Part of a small language model's weights.
Architecture: RMSNorm before each block, rotary positions, no biases in attention or MLP, untied embeddings, norms scaled by depth, capped logits.
Training: a variant of Muon for these matrices, 6100 steps.
Each number is 500 + 40 x the weight over its row's rms, rounded and kept within 0 to 999. Layers, rows and columns count from 0. Numbers have three digits each. The size before them is the row's rms in percent of the matrix's.

# layer 4 MLP down, 224x896, rms 0.0466, rows 172-223, columns 512-639
100:550486457450511414491455492549491477550449520522558527480431533535522496583507410521523484491472565527518503472518454504497456548506446507503489628488483584534433477567476486568472512466461431477526512501575564565549532503506526510457560479501414474511498401526530517499591493519530342462569582489522536529457505498546468528502462493520502541482505470465498479503519545523581490523546
098:536522439481500461537540530509558450520517519537512564528541446562506523480567571482421512506512441510462502487527543435513585435574559504513478507503497539445439569503511487557490521471504457503407535531500514495523526520498532515394416543452488563562478545463514403502507423487529530495555507490501493466487473504504467468454508466449480496496504471571553445497538443567496460464587
095:509520437492495499496458442462487482490442467455526577459539438510528541490504464499462492515509516479550508503550496431491567537497489513480491506517450462507478540473411494507489478463505503509501404482493538544458579498517501556465562565563473544497564515491520506526505504595506497529471491548466495519523482533471477492476503483457498572450458515469463577563489499504492479497543
101:505467468497503460482494428456493474409490482517568540539526490476557478495477525507470546431524533595484580522521522478497454477496493558488546468500540541546506522477501494484533491484469478502504519469427558530463526475517413553579534446490504562550509499511547475483530550507555507506501472550487546431544446477490479582381478494425494482454435520400487538557473588504482475509441
094:508499433386470507516480523484526499508485482374567418523440495548571494514530568462457554499512529508521512498496483503483507502454504488516467503479517496520553534446468485527511501552501478438539544548504481496554509484517534437479466519498509451574486571465527427498503552486462540577536486510480458477479541487527527520527544489432521480497478534518496582570482522521511503494473
099:465521530572541415529439447462555456473500489496544496472430449429435500529516551480539517445477568550554553466488458503541529543469508539573476468464440509578536520494528503503511492533462449565485491521476523559521499475500467530495492516427471466501517548469532433509480463537507546537463505503571480502469472505413462538486504474600501476567438486428550475447536456503501482515449
102:477432568526499514466457416477447501490503472529511498457500525436482462528448486475452434484511435461459502410550437412500492451528459425454469515441498460483485465459503436563488501469495493503453459458514471562522531491531523422557535563519520540498535534456483531475507481541544445507481486447564443500455525431498491486464533461511520566446515551515543522475507502481427478520488
097:487475456460497485569551463420539473508543497587534407494456543481410512539506508520457484468508421533463550519548530494458573517532422553460474451576506464547468452465503478475494459486459489480438525480531515485492528424449497528515542534536491509502515424530526501458493501477533545485570482516517485545524434478503509464533480568413505469509524495509529508508491425483468500542457
101:549522534532477513391523519509507486565515469562549510511505511529503578544500521552521480481394511459482496571458483529524474520443508558483502506521533459443553477500496493459481567488538518471520513604428404470506474494547505494509518513471538455529507503502479420494495490501443523510573641534494517395548480550464498494523509566495493505435491436483440442454465468515506473472482
095:524522475499516528496474508526492486520528526437501525405518476486544479502475554535553454447556485468471438427494534545491488479443490557512571505488521504477524493542537490495476484525593449486494478501492518456509539550498550490523476537511491486470444485525491538493437507580518506472426519478515520516500488659492439491450505528538497483569529562535510569473490493521531518417519
105:479514551462508474552569535430530413503577488465462463488582533475542481501537508499483537505487525540448562547460554506499513531472602485468492561492434566506561472546493554484491518578463530514480453499501571504526487530482489445534452562541459511480453507483555469465482539530473512481504451515502483537472482479472567456517482488536545494492516402527476534454481551571514481483420
100:522491501500535418533559470502532468497452557559512497525531461524526530462512454464526525401479524469506556579501468490478549425431496526569598531539540564500516568519551497480555514530488503523503486504515523430479461537438462522398539555609471555475408512566513377509508443461459423480429490527494537433450511410475537500470461447461456493471489548545475450462527465543508438490512
094:507476561475545509504507486460532508504505491454558431530461485475468548492516523447471460512513401501509466485524499542441522522420519507501495516528622391502548571502503505557439451578522466487514502452515545507531408472506502503510490531459430561478513532466616479465481491519530544505501523506500488508471501502521569472491492605482526530529478588483459527423514506491423475544519
098:481499570472463566424435452551520545503393513501480457498517534526538428464537493526578459479489509551503488437521517467538518492469497451537501542581567460545472457459481464483491545553472559481542456490567479632500513588534493547481513513463441603522497460567478489426559447548499532560481433487560514498549538486522454512496555445505471494501505525553560443538499526487421570445437
101:559509474443485596460484489489490462495510489457412472506577495521507500487504476509464570532533497455502507496478536517439524507508437535489500468518520494483496450507507497476489485521572436477426482510556593514538503514556537479482517548504510533559479471486538488513523521454581491485464450507464525509432510556518423479582485495530482618415574477538436447497544479496545502545492
099:583498447489518466508568565509579527439499523494473488464594530425540477490461454492551449501539520479458542463537536439567481478497502509501549497504464426567525476521544520499416494488570437500584479456535498506585506528548547475520445501490450466446427548545454524508521488478456508469484439507507441449461463514476511438429502471536492531448509480516488514540472498514501506495569
103:538506469488476527511519446503532508441490449493557463489414493497512493552552488566449550492541542471581474447493478416551561475493490486526481524540483540453474516451466495482603527510518556513514474562485492569506533511530461438432495393533481489477409583431476528516457496515462486543459478460484420439556514545463481460518507496511519522484496450509511475532546459493444502511508
095:493506531448464442530467553438468552520480483503440477500499453539458484509463513477470507510457553539497488450491485559432484543556448576517527422484462526475490472523517472464542517481514550469490488526472524478522516535569583544538468427500455489463486560454472527528507537457536525545409431533417476552399490521535514503479496450512485492467488490538521487552546496468524432509464
098:515476460556524467512498468453543437524460507471509559536500529518517535415492483594506371499359476466574483549397498452537493472510508518510493437535468556532431451491523529522520443490454513443468503507503447490402477484468455489512490412532465483478473542489438481496444493415501568562501504488463446516507510525536479480599519462501510468550489556459534486547449480516491510495529
096:526515525494441495489454468510573601517548502428553584430479479524424524418477568508560510540527529553553525598514540489494561492486475546540549498489507471434535561480496486494514486467520518472458524529452586529508552448519496547464477524584582606526484437523486453495561469520546426551468471512453469535470553510515483515478517492495544474545473489454444427490561498560469407552508
102:427501470528520422483512542448478492572483471517583560485561491482471396493566476515540458507557437501517475522471476544555487407495546538470513452527583521529470472502397564489534487457507458556531492466489532507452541413471549453513532489458492521558476470509523523489542479494534458523487532510478566566523544501527500464506508477510487407462501492479450571546558578494479561489496
101:514500539511481457499495528538539500486433465499541519482503489492487538501417458529516432405596568477503490444497514592535467507374455452465547511484449487502472489499525517433508433548526439438539511532517542458554464471487474514509499507531412520593438463511494464474452546568445530476465447419433422508506492474525528506485478467498600492465527496545486503495513525479543506524458
095:544533511511525428540532525541539499521548442485493489547540477530475525538491518494448464527525540518491455500480430534516555502520530559527536432476478406420459526493392507515491484568488472505450450446523451458495469501548482551488456526519512436526462504471517437495478534583449467463499493480472543494488448452485506417533511496504486500513480472517464458539470513577524476538489
102:481502508486453503450454510576493468397564449454510471524504466551408461478438537476602493514518531464530522491533409595465553561453498588451535484423535467521486474495510494497448451520531536466526544478545583566533474503447535471569542538512518499511499502545468488516531529500533514462530516462467439515556425473530511449485503566439574533532498530530413476520511472471442476476469
101:509492454506503554509600550489494476526544533470481502537457528555483454495496497489519502543508566524567551486470461502501540458513502540547480539526467518505488487493512488500426523559495439482544452462533499478443471503441446481581515496479371530546476528511488488511578493460446463511514543440516497455430464452436483427476474507529464438509473514478484523531457525507486478431507
100:523495481470504524461551519506516551451600473533555517473450546498453514394519505496532503519479533425435483512505479506483497499431558562531467494486454567465479441483468552490490497497496467448470543461569507469555462476471475530494435508519507536409527555505476505541476506418450517397482485529487554587487517453467493507425464495517553493501494524482471539489437499507487573473453
098:546535562517503467523521523528431490458479538499517542485473514502495468517527476500494455438498565482513550406458559458510506491416516571428445488511433549487514467489558479493541548475499516469450466495497465498500511545470510499542494449470506502528548524441496478535529475532553494478558433560502521465442584550488469503561513534488496550463428457410530510520505477496443458497512
100:398505499509520576507455491534545499482445531374467470508525562490520517483465497520449486485499507470508549487526480542489484508486511496492566502494552536408510511520463423478502511509531556562535493539477477476554519531470549512448463431540558466497470495491433475578453482450529551530429542487555464466486552471500517482523514452447477513530486557510508569436487494456484515449535
103:498458481530474511563491536471479492531474519530492432501498519498494505467590467460477497501434556531501453505551466545494507490507497474523459487442522496459520496487486460503549469525460489424449593514515449492607538541499588561453515527537520499553448520409571529578534508455493445428518542422430461486523435530552544503485496533541493519463553519454487553522535431513487440556473
097:541436557559550503472552469545553554439491541461525535526531507430464475500528536470503489514471512484477508506471514534517448511495497512451438474475529493491495526417473450509446492480475544549473458570553563493510435490526457500518532521501547513469598529547480451440487435490494500442523535439486534472511457480463399493578517531481546480565485541469463503540488463427471536474538
108:527453469488483534476532526446477523542555583523456509466600525559451488459479446474466471468571490462484446486489460536544530434398551560595474515494438472497499456564533491471489539499542482489486463479489543456527461488553442505489473526495470495545510507431550543594453480419534509511446611470482543525520470495534470491497578485528444455504463535533508481487451508484461521475603
100:494539517520487538498507389498529424408506514518551525494441442531446503514469412550482489488501515537524478538592446506510500481479485541539490453482510497520517412515556482537513467512477493446487527440465546504557514535525472480546553498494616487490500553481540492509524558531534475547520440513448489510532504475453509573459559491527475544540488473513493482512521457497476461579476
096:590487456484479504463487496498509463450486499521507531514500524540509529527443522479460427536569518595462479457468488493507593464535463488526489455516451487510458412465516507508555484482553480536491446473515540510434481470575517540460553500472624527514510507541546479484503467514559507462502511469545484483470560438511444410534475471534549518510491510429457447586524433473435557489558
103:535520447557525490476483551567465581491473487483485465604513589501510532532474502523575531487427538507488447563533455581517462537499553470464442494507496503481575551600526481533587531495551427470492439519485386472470529483468581453496538537486497523498489565534465494508496477472478545471514508457484526477472492491491513534496485457527440514538481538536471536583513517478467517554471
102:461526421473486532499510456519483458503537538529479496540542537485447506467508553423588495454583525527504523443559545503501527401576540569564464470521547614480488543488474530467450551534485569480490487484498463467495486505520541490545584481468442511488502503457487500547447512473522592507503452507487507511500466471495540522486496459449477490534546460478526469554468554533536537516542
096:502476455453449429554529454472486535544539450532505535468497523508511497558526538503554493555571452503525514499533496467569546520460585436509523498456482533489540511477510478469526464455503500553552549490465492517489471504474464511518449461512410556445478460456454526544517518512495536508513536572475544465456516629523478542496535512506522488542522479523552528488486503499438505579480
099:546555458451515478513496496547498424499456534465467515477518541525516564495522532517527431450512496432484507483457478523476483514528510459538492460437499527494525499484528507471475531544563486555549482451507487531447512528434551422412507547509409455516569525469507489477492495505526483511484492439493528525518498467467526559432568493470606466494445491512480533460526550558565579502562
098:513466484573547527493527548452494491499512503563459518486539451540490485412488539554551512464510499490439523438531569443528481457464594496472517512490537485469488543489520461459504505502516463458497445430496411472525525496574463507544495569543528481519479526484503505524451482473553539548467607520503494492504479484560486509475499501517426544534500461483471437449556493490481504486530
098:494534633453536463607524485534526503541495476594486535535488448527519471532561503473456504505499567478456494526453539524476544517503477498489524558408445482494434460472510448543491508540469511547469495445479546448550542473476544475508460506515555450427542539452402491473519486423506469553477494516509452499471363429513512509577507420527550505485439510479596498528537543505556466531505
096:503483390464448474459533485539450461517467504507523480477521450528506507478552566522493463506479524450541576504517456495489482496516495460473531456534465521510439633438491499485491517527552460427495489480491532503429486524482480475485461548493436507515504473520496529512461550468496596475475531481470491519435533506566483550507509566528468517505556483477521483530524476499524498518471
096:419483465540605501593460519500525557521494487505452473578527509477545491521514510508527490431475465524446492516567455485497551462463472514533545450430541532451497520549412518485466517471467497567470456517475586516511580421524485502481482449484573536494482514541488508479499487468437441509522498489501503469485556482476469556537536461443475481512453553519482492466545520522449490547467
096:512500465419504484519550498571526475449525498490567546503594483525472517469516527422477540467505548507468467558469534447512479541555450529471415475498499526513520446587530479502558462507511505543490470460487451532502479497487518477465541499499585524470580488500445483518417428451422504531530518527385537460479503478479494467481467486542566449503438420493540443591589507439542542449568
105:413445460473447493529577473427533493470472412520524540489473465453536506475498486391550463513545537537485574491510546463450564430510542495559477477537463516483470408505520496457525499541506446523475489525449546476542476575550485565541508520474491550540453517552462493488514532498507513429516484528495538497503542571509441507567510395493556522498484453418528486432533510480480427474599
097:521506531460538488480518545495538532532488468485539493455560543538507490579460462468483490488500434476526486514478517545493536499436472437525463594505481441505460594536525551531496518517553533492441458491502497498549461534458524518539447542501531557570608478546475521473511475568524624536514530479499548536533446511544456432484455434542498508464598484521530497480531608475463516472550
095:489464567494494547493444567491471587439598415512509498525533603528508483473459560482562543501508550501512521490499514603442570478403526508460536458502517507509481406544511522557509481528479508504523400565495503489486557508456557482505492484502527557437562468501559477519462430525477583409489552445535490503452486530469492450508578472539508529444451453513471498507379482526494492513530
099:524475503467476416447515468588552499507474514483457434516541512543526474514536530521480577543550496584430515473495547522527619552478522498376475576471457572518560462502524521504488529555470512483501497483467502503543456535581471469469502473455418503513469502504517434456503449517532509534528534442560429476589559464545546466520468532477548477528476516574605559540484547535527449530472
097:467479448560459524484460497594509478497532425480499491529587508515571462457490472514515513535512486475573509472493528524540550462441529584527501497469469451440421433493469539509465520501485544480515499522515487434469547525576500441494449494475544559449456538531532533559474580550550433529556530579447490499497527590485488558439481475581502445461524569548519466485483488455484500517513
105:470512504475459498454496519501456496519483535461512503503479458443459472497461579531489523577541485519481562516537529490454552464487528547484519487468488541536501570467475567480451425506508491461469472448513497472589537507478492553509498547487581524541558473474533530487503485461499497458541473496553557509424520520462543499518487448531501483461448481471455491483533478573546508434437
099:523441474535405563568496479542486512508446481476457442523446529475527586562547458457547464513540465574534432458480558566541434538518500556532498540516455524415549470519523517471444477498486489448482469525524485421480434522545500563499524512540480504516569527561513525504518544558500525456509494473445510505426470567525553550494436546511398504537539441534487522470402509541562442481450
103:480504499392512495444519508479493462520541481524476487524526528510562396558564557523446473467610461474570600509527480517498534486531560520491571495462523564571492438517487500514553548505544488553458502502459520490457444517569508484542504521530514532548464473598473489521507535509534558530430459510445482452548509504543485398511480489472490469485507459597485494433549534480525562524492
106:546430479482471519495496545441512458541475469450485478523528460485459524535433584510522511506513520548594543537457529492498494473546539504506520497410486486465532562477532530460512498587430450465476501521450509481482500494565410488533518481500524480561451522493436510573484535463480540542505517490471471520519536539484549478548541545533468569427518487468480533515518498529508463478540
103:563436523534422528491547530557507461486504489453505482506513440488468531469468516472501488498503511520426479495514559503471434531463430504534491604442528517511503500556510465510488544555436521464509479464486471461597513552550484496491530500527479473580504495567550553511591476499558522539551527529509528457420490570503483527422515504549492473466491491470491486508530521454533494477536